Weights of a small transformer language model.
Size: width 768, 101M parameters.
Each number is 500 + 40 x the weight over its row's rms, rounded and kept within 0 to 999. Layers, rows and columns count from 0. Numbers have three digits each. The size before them is the row's rms in percent of the matrix's.

# down: layer 4 MLP down (transposed), 3072x768, rms 0.11, rows 1158-1166, columns 512-767
# gate: layer 4 MLP gate, 3072x768, rms 0.118, rows 1159-1166, columns 512-767
# up: layer 4 MLP up, 3072x768, rms 0.115, rows 1159-1166, columns 512-767
down1158 099:498448558489530548553462484447474498489476523472531484482588460543436537472548539543544481504509506472531522476447482420489528498528503586500524519482531492501484533518500416488513526489559512503491509509497536497529714438435494505474503552407464544458478544494449486501471514576554501533485512516533546493573463554503484502476539444412544412496595466476393504495515425484519540468485514524512496536490439510507531534495577398518528522446528480502567519514450535495519513417482490516466552445471481499503460459530483524527483543530529509518508518541553562499484501497486536541581502522495420456539469481537540538560521450483533535530478513472483438549511551377466528427543527514527487524490548467498486442542512500511499506478529477492594564517472547508487526470565485
gate1159 103:580518530411457510496466539413529455541456465421479540463514547541531550539536463492488476509473497490474463457519466528494467538495427456465521510538496461522466417463523497485534446548462490544455556538516523471495554506517544410496476501552515555528507539505536532481478452518504464554530488533412560505619489521513465446498441435517536442485448491509422518470489474438482523472531511493446480471434498550534496428529468480507528572575469537455508463464504504515469573512495502552518480573453493488544521442522484507455472525516524487507465499500526518499503492495586558513487521516447511479484501492528514514458545509519489459526501528496549448521488508469550518455552525562504573477549365590565497493568562429475515548456517576571474520454510475448478574592501568
up1159 103:430441548522490546484464477475512533457578543514514538483559538542502568517471448491468504457530514576560537474505526491429526459547465511477488580490502523504515505481522530536595551510493482472497477513548469535504518513492472474486491521530542535510514494471519494482577505508495460469462552587492519557516581438532446429431497406481512539483532486553523433480478475505480471486495527493469487537552478559468476511486475518451480472566495425536503476431526472420477486564529470579475511480525542461503491425503442480529587464466604540528563535445570472491501490487561534459489490518528523486440507519519413578523537545533551495496561518442523435486510512481405494525525411514558474458493516504391515494530532505533426483497494498498439516487602507537545556539504439
down1159 101:453545481497518480611471499445508559443514457513551491523543488522575535485505472455453468456483464588539516489513569564470486472519522533432488524498517541507445512439464474537447527463452451460470618534514468520595470386520483476522553438487538447572514412470543499536507538607500544456455583567493483501516541526531394492447470543552472503471470575458380447507473498437518425516457401537556450530536460518536510530448509479528471469482407512446450488424467531475577507509554539497501476487521465539489555523497457486490546502512484587502520561536599514537530556500515484522470540490512491486456440478539494529482531545490495481521476530515504517542499526533484429578488581485488484426532487508413456571492557542521461477579530449535531494535488478463507572488473472
gate1160 088:502579553497458522500526532485528483534448474438493445488538531444521490489455508495564476429488510502433523521548504504516457493424504488460501446510540558433503537613426458506551487513553518530443542564476443523504531563534511474527460525506472602556519513483464500558475522524503565506495519466509478562559455498529478480566539504482453513612512473468497557467508508482535455487432421541448409471526510513487462452519550521509524581511590442554496511573471521479516462458517577427501515499435568526539550546542529532561584474431496502453466489512457468385509599530502468443514411585585480504552533534489544443522431511524502451510445461499517480505466438503587498480523514441535526556518452528505463492463538444453440475505456558455477460562525449518556452468531433
up1160 091:473466500491424537470492496507551506461484456466446506500535503481524505559418419530514536469468551524511451495547435511546489461450432463453552442513447501361451492479554496556521483448504470541468504527607471549458509571507445461501428547451486471410435596462515423475472480492495482494534520522584565466516508588541442503500522534460495568535485548497497526504490497441512506497506467548431461502514481498488479417442503488584491499448498502591523500510491513504548488439505551394519546493554565464419480557490517479523509571512499530457472494519459538445539531498525446443462458442501474588483563450484498504492526460440500513486496409499485450478518486562523486447465569547555493435554439496458521510469471471508452537526505465498528522569509441512539515536419491
down1160 096:459483531460433507533382514491529504553451495512469512457529490409481501499486483462511494526503521510544492469530599467546516468438464476520472517476464580464556570464444483488629516512541545464460523521505449519472464580518514505561516483480487563494476598491480405488483525566493471490461454506475496506492505515420550516464482496464513498543565520453472498476553508494470517527501453482438466509510444469562580432440504489446508467452532539548538453524451512571424504478422560541475507499502480476483530509456479438520556562413449426567503535411461371468505517557520480431557469517525403480505480515453457518402522506594464509463484460424458599457516483500520496478533492530558473425475430552545499433476481524512428463489515541493547469528557485429510502474478503
gate1161 105:448509486500479576464531544448525531477516524535488522422529520550510516459473560507516521449493477444523515465437443480520481566487541471477599519561448470528465575507489499589487527507484475498476494495548463583434522491453491554450460506475499442575511440486582393535546435439528458477484500472431474515548466463506460487512600450508521515486512454495464563466505401489431520556510539486536479495562500571564491493531479516514459502514483536534480503447471537574478473463530521526551568547452569531519517488474514443505574489492524522461510500518472455537526519468507484444501525561569518465502531463486517477559488549453551532511401526483460455558549492507497434527539490526468478526451499470471455495550482485541531479462466467502412492597505527532437511552482446
up1161 102:513514539537515521453522470482511533472559569465544582490517478514493458511517523428506425466487493610461456421499506488518669495500457462515444491423476504427444552511541534514509496473479507507550542477496477537493521425435504530490450420454487485549515516508523473467487497484478465492498555546547540517510537528539413561509459458519528512430446477505486528533545491573454456554457525547436410517503478509491460473512480530458493467480512515515476514496531524508544484539525547522491427437453534498542503481517553506480491409508448504462512610476523555466500542440447515435517525514496558444500507433566540493527464474528484453468513561537475547592533458465445464464491430564531449538522561565488440506506476537487475474486491518491526577427398459509446526510541514
down1161 105:472456498510474459500526482567463557522511504559511578519523480468504589494494526429483488554559446475506452570531456530483535493551488496524473517462493485476462530472466501472489525544495435451582452468507552492490502521522495478518498531569556474496515510481438502448533542455447593478496461510521527495475487515463524495504452566548469431517509453483466512530504554500460457448523531502499423469471591512521541562442481543412490555488547502481479509510505504453452444567525530472479533494519510474461542427545404540444476485480516553464500433450508508448476382432518520558525493513457482457540538519520533442487508507479564445490428480447466422476551478516460489538479545497477506480508472497493538522475498499460555551533500488442466438517485432469577492506454521
gate1162 096:477498476488459529546529503435461468487539533507456532506486449488488569550556517562484480446517563472479449481497516517471541490487508433540525495481589496471515505486475538485521519522507576501437478485449543482493515480538506464529508530602528486487506475470499527551483534515505513464536549533527496488624505497511507436527521571432495461556524514423498501503514469465456487526527438571536491460506383544554514465530522539523566562502447497519522467513508491478366533509456488541527409454446448514469475488451586551526435523558487457540526439519522433520467471621496548499493485526483447532458459465606503514505548461491511498409461545504445502454485454496500440491514501554536466417523457527538543522419536480526477518451534496551536442545592541574420544474484482
up1162 096:564513531454482514508531521446536540464442524444511492465477533514481548440555541566604519420511486510513495505542490366560497506492489511510445552508553493516528547539497503477479456506494524465546479503534499481411499506537493479520523524524502564559527587495476502480474450457423520499461539501500473512501454525463512538499475522494511551468555519514522554565525491513465417512531479512453498477484465530536525456458468460442529508542575512476529503475440549458558527461543472558427512489518511500479515486580484550495477495576533487554455508495445521452519489551449474483504484543552536510495457491465429513499532462439516531504500489495484585591495520467551477533485454461500505597493516435472534502419448606480456457533491471587488466457546478497483452431452498
down1162 096:540562493513472550461447475478484536495523477538532479438479508470500493505486497540555483462485526507480569551478483600485505491442419487504548486445463478486446528458555537612506499569566555457520512455496501465497555540475487503500536571505439436509463485510552468521507495562521534584517533482504515467485492473516493520537526489541473568430537495498528490503598478516471447515491499540543538496544458479594563535511505545489527563468515484485593454498480558547431482473606448513498385452545540471433420493528504542546440496474457450472550536449437521537454539531521526485440518441535515528490511506547565491485508499520589459502541468501480535482450546532501550518529551420465516453524464461526476475545537457473488480417498467523493503509485486540515516523545498
gate1163 119:510492532504423494488462563444539532495474561529520577554482510501511514491433561491485453484494539470521572489560511550531546443482517511451549515556446451541478456514489454488471491494541518461507556560481502474488507465511574540526510493560478509474505513565511491474501453459492540491648544467475500475533568537531535471517514435506488588464528450455458527399522537515551461522513490499485484545506439446529534533528504502466534456500487484512497542560476465519451543473458523509531531543525523502541544577512521424503520457494444550526592527539452441629542529518545526470566454461509490433464491479605411544542520405610499496605541545516449551486528480468515566529479488525519440541522538506520437565471472578510502492445471536532477462531520552580479431455460570
up1163 181:497477505493510452420531541500480512559485544537475523525550479505535482495428604496510455519421454477548543429567510511500502444501552488463532473552460520519465509457506475490520514487500554542470557486449460507490532450538514571499484458475415480422544519567534475514551422485540582494596561472488492506540494511494483490467509497522493512445494504471553532424510548554516516485478512448552453541535435563477571532465498441522489466517463440504496452584480476541497551492485599491545508525495540501578506483511527456536515444462453591518488575503548488683524482462540567558470483461546498454478524501555459517555545493553528534517554534493480520447529465455499514507520508453524467534451501520485455516533524603474483491510457511532531501517542475566479475520487544
down1163 187:466514536484522515489488504462552494475553525482462543473478480516489491512523503527463516455495494503518514452517499515491524461477512504466494518540502494544462488527494477534522490503481498501526512550446521468553427500488513516512514501513490485510445527517482473519498487525514495538513523508511480483523480482527480522490498510536496506439501502459511504491513519504517514520477505476501511516501537532506494499508547478510434501541516510512462482506514531530509514542505517553498485506508498459526486536512480513511514522477509531504508523536526496446512512478529455463485499487477501482510518477552465531525513504523495512440512479474483491502543490499489463482493526516475513534445517499527483532525482477538515509532485492506552513519518553520500516506495522
gate1164 092:498580521473448547541408505497460487561523514508428475524500430502589505549462497460477528464452508413551441515476480541553421470530494406521487558512561507446483493497527464502534502418474441471513482527527519538489477566565522476495558521536506519531576500519443486451466494507495460484516505509500480450517550505528510467464502536530535496530493498486510451557513527482436461481505585491509512496487471578444513469495498510505569496446549503539391534452525479470535429536442527524430508513545425497519532508585491537532516491487514553562472468543491523507511521605523474520527490515470499458521551501566493494516512478555541550519502462521485501495459500548506546506521457466479447545492429515485515456459490470518566480501579475454472505481487512457511494586529606
up1164 094:507510499584488502520463498544500423427510436496496477439501507535552467491536538483410423561532492475589513473558459441499447451437505441509481466549482471511545574530457493481452504548585475472516499529519536488501476521454441476487605517463522506444442477549444548490527513539542502550486447552470503519526557511463510527459413544470470479496488524509550511543490523479549496544479483502562493508420492501470545493499452455466469528540491455451485508428519524447466529561494504512506458509539514543506472493445505473551531477541457501510523534507522557506520531497468534499498509558506527514511432488491492544472520445535483504527497515442540498508464433506541590434529544480537529493470515497476444433484420573537473468443555491491505541505540462469483456508473483
down1164 095:456530477506536504454488486449491502444549489556480502483530507547558448507436514549504401485479462405527509538494530533459472536462478417520459566444395396471508441472490484474462484547509489497504512495460429507527519546502448479420484524559526454433559541556436515462550486506530466476467472554514454502521456550467516490447475563469544442515552480473531574492573567476506541580406474469550516461508504493453534461468473516395493541550466563508455475540548480486488511439524460452527483554446538533447480500493496483548472514516561487510559519552463504518498499476536538514487539505441436553484442435479469510561547433578474506469530510494494487508480475465531539537526478487448465524565523528484490506514481434517529482512446511503443495464439451436509439452585483
gate1165 113:492568578487544482426554505481485458510541495494454483538554532543443486483537494490506471544537487507462549566525475517412494522513539571586529518560526592478490535529472461493530445422498455514554494535520540473484448484500565534522522457493546513417499437471519489495504541486485531413541558508524520537531461502484498535482492441570486594506427563411536516587444438535496567433510507476475480543516465477460502462538502470555472479529516542552495544543487540471535475498473465455467535444498410476471508532526525479463457531596441534513438487483528450459533485546531494543602498523517469524486575443513571512490506533487538519502512459480507533571498521516491494536543478547539528455474562505492562523533494455470504576477428469432506563377543522542484454477511491
up1165 109:538528576503493473451491507480529456522503475411482474546488493539474515480491505547514489473488634450446537527479458524501505536471501486492519499438475544564555511462526551627482480505462517521570510501454518510474521537421506572562425399500410512492491526557507533484458488504404436490499495514477541474456498531522556461569481495525526452593478541514450473441491519444521509486487486507471486453492590461506469525468468545524476496540529496462530512466536467462533464503487528463557513516543541478471465461479529478512498486528512518442550467550466516519512515463492558486543473478461446508448542572462501511464532489456587462560513514483540449508491480490487585483459543501521551455479483520533503506583461511470498456495585606444469481495528512542596538405555462
down1165 104:451485550541525454574492478522503473478540492516486465519480532550465484517511536584517581526430486435514555446478549526478469546475432510485516522508546432479506501478623497498538463437441616512510527470494504465488511489564538580512443546532502469525535517541497536529493493475495552460496546582491503574540483543551495545538461506521448449500503572480501490505527538481480485432523510509503489521539492541487444423540452493506497426526483442515444509556502453479489543426484546468529442500525438512447528510485521541554429479516532476519482483513476599465462483545465515498470490472535493528498490528522493457528573473481538517491547525492527539515506539423437520506511475431517534512541494530510508536531538515442418529457499479506557496544530421490543477491477480
gate1166 082:466487441497538520503505487484465514510470468484355502457505521463535473491443515517453551496435555528391584557494492518452460488492495573484522516513501484562522529513563396477504480523454518573503504542517431572468493463546488505484524508444420563533473542467480505513575515458475461506572539489526533608550511470467525497481487538540489437471426493520491505523457446543471570512513497479501480522458534538460551495593522530535505375504495486510534471512433457481494527550478464473517549506480440525480433460559502549517525483486548500506536483466526535535546518486497453400490523535437481526503403520535438455497530552430548535409455570474550563503560453538484589543468463520542562451535520521481559503551496431474475515503482455477540591560474450468585525486473416
up1166 080:412541488537502451431494480521556465528574517590574566517525502498520573486508458471437464504480423503518460529573507513487483526451492569572461534425497497528547480522451386505497473537591509490527482516458503504505442512500433456507499492511507539520468529445466497463507535484481469554546513532420514432518541511509568500530504543495539569540538487443517481412510547506470501402496476482566625540491537415508509511467447491530469574519466497496565452507454488476550532468448521489549457456521519494469529475490485483471564466536532470438515541464512531533458575520406515466514446504485563531495515483403551553498503474502474515513428489576437470501484540450465477509484606454516440565515488492492489507561570515553573482456539496537536476425514489490500478454449532
down1166 083:536470483399504487542496547530577498465487493426536501432521508584469512393527494491466516532524488471527506498475472511461532454481430489497541539599492498444445533498554524514518511541523499498527529448546470451552455515510529510518502477487533404452543468539523548496481477528505537490535513433519518457466560569504547552425476474535462542458480537550497465503505493493536466454444514507448419516541490445475544490492513435488517466589560468463448466410534524542511484494467553500479528491471531466438545575524532514496483425507484472545472501526499525520475528545525481468530531480515477456530481586474536539488470475527547518525510535511487521436443557496469472459535458527411473461477474568516451494480386577530478407518556544467536459497548528476486496422580570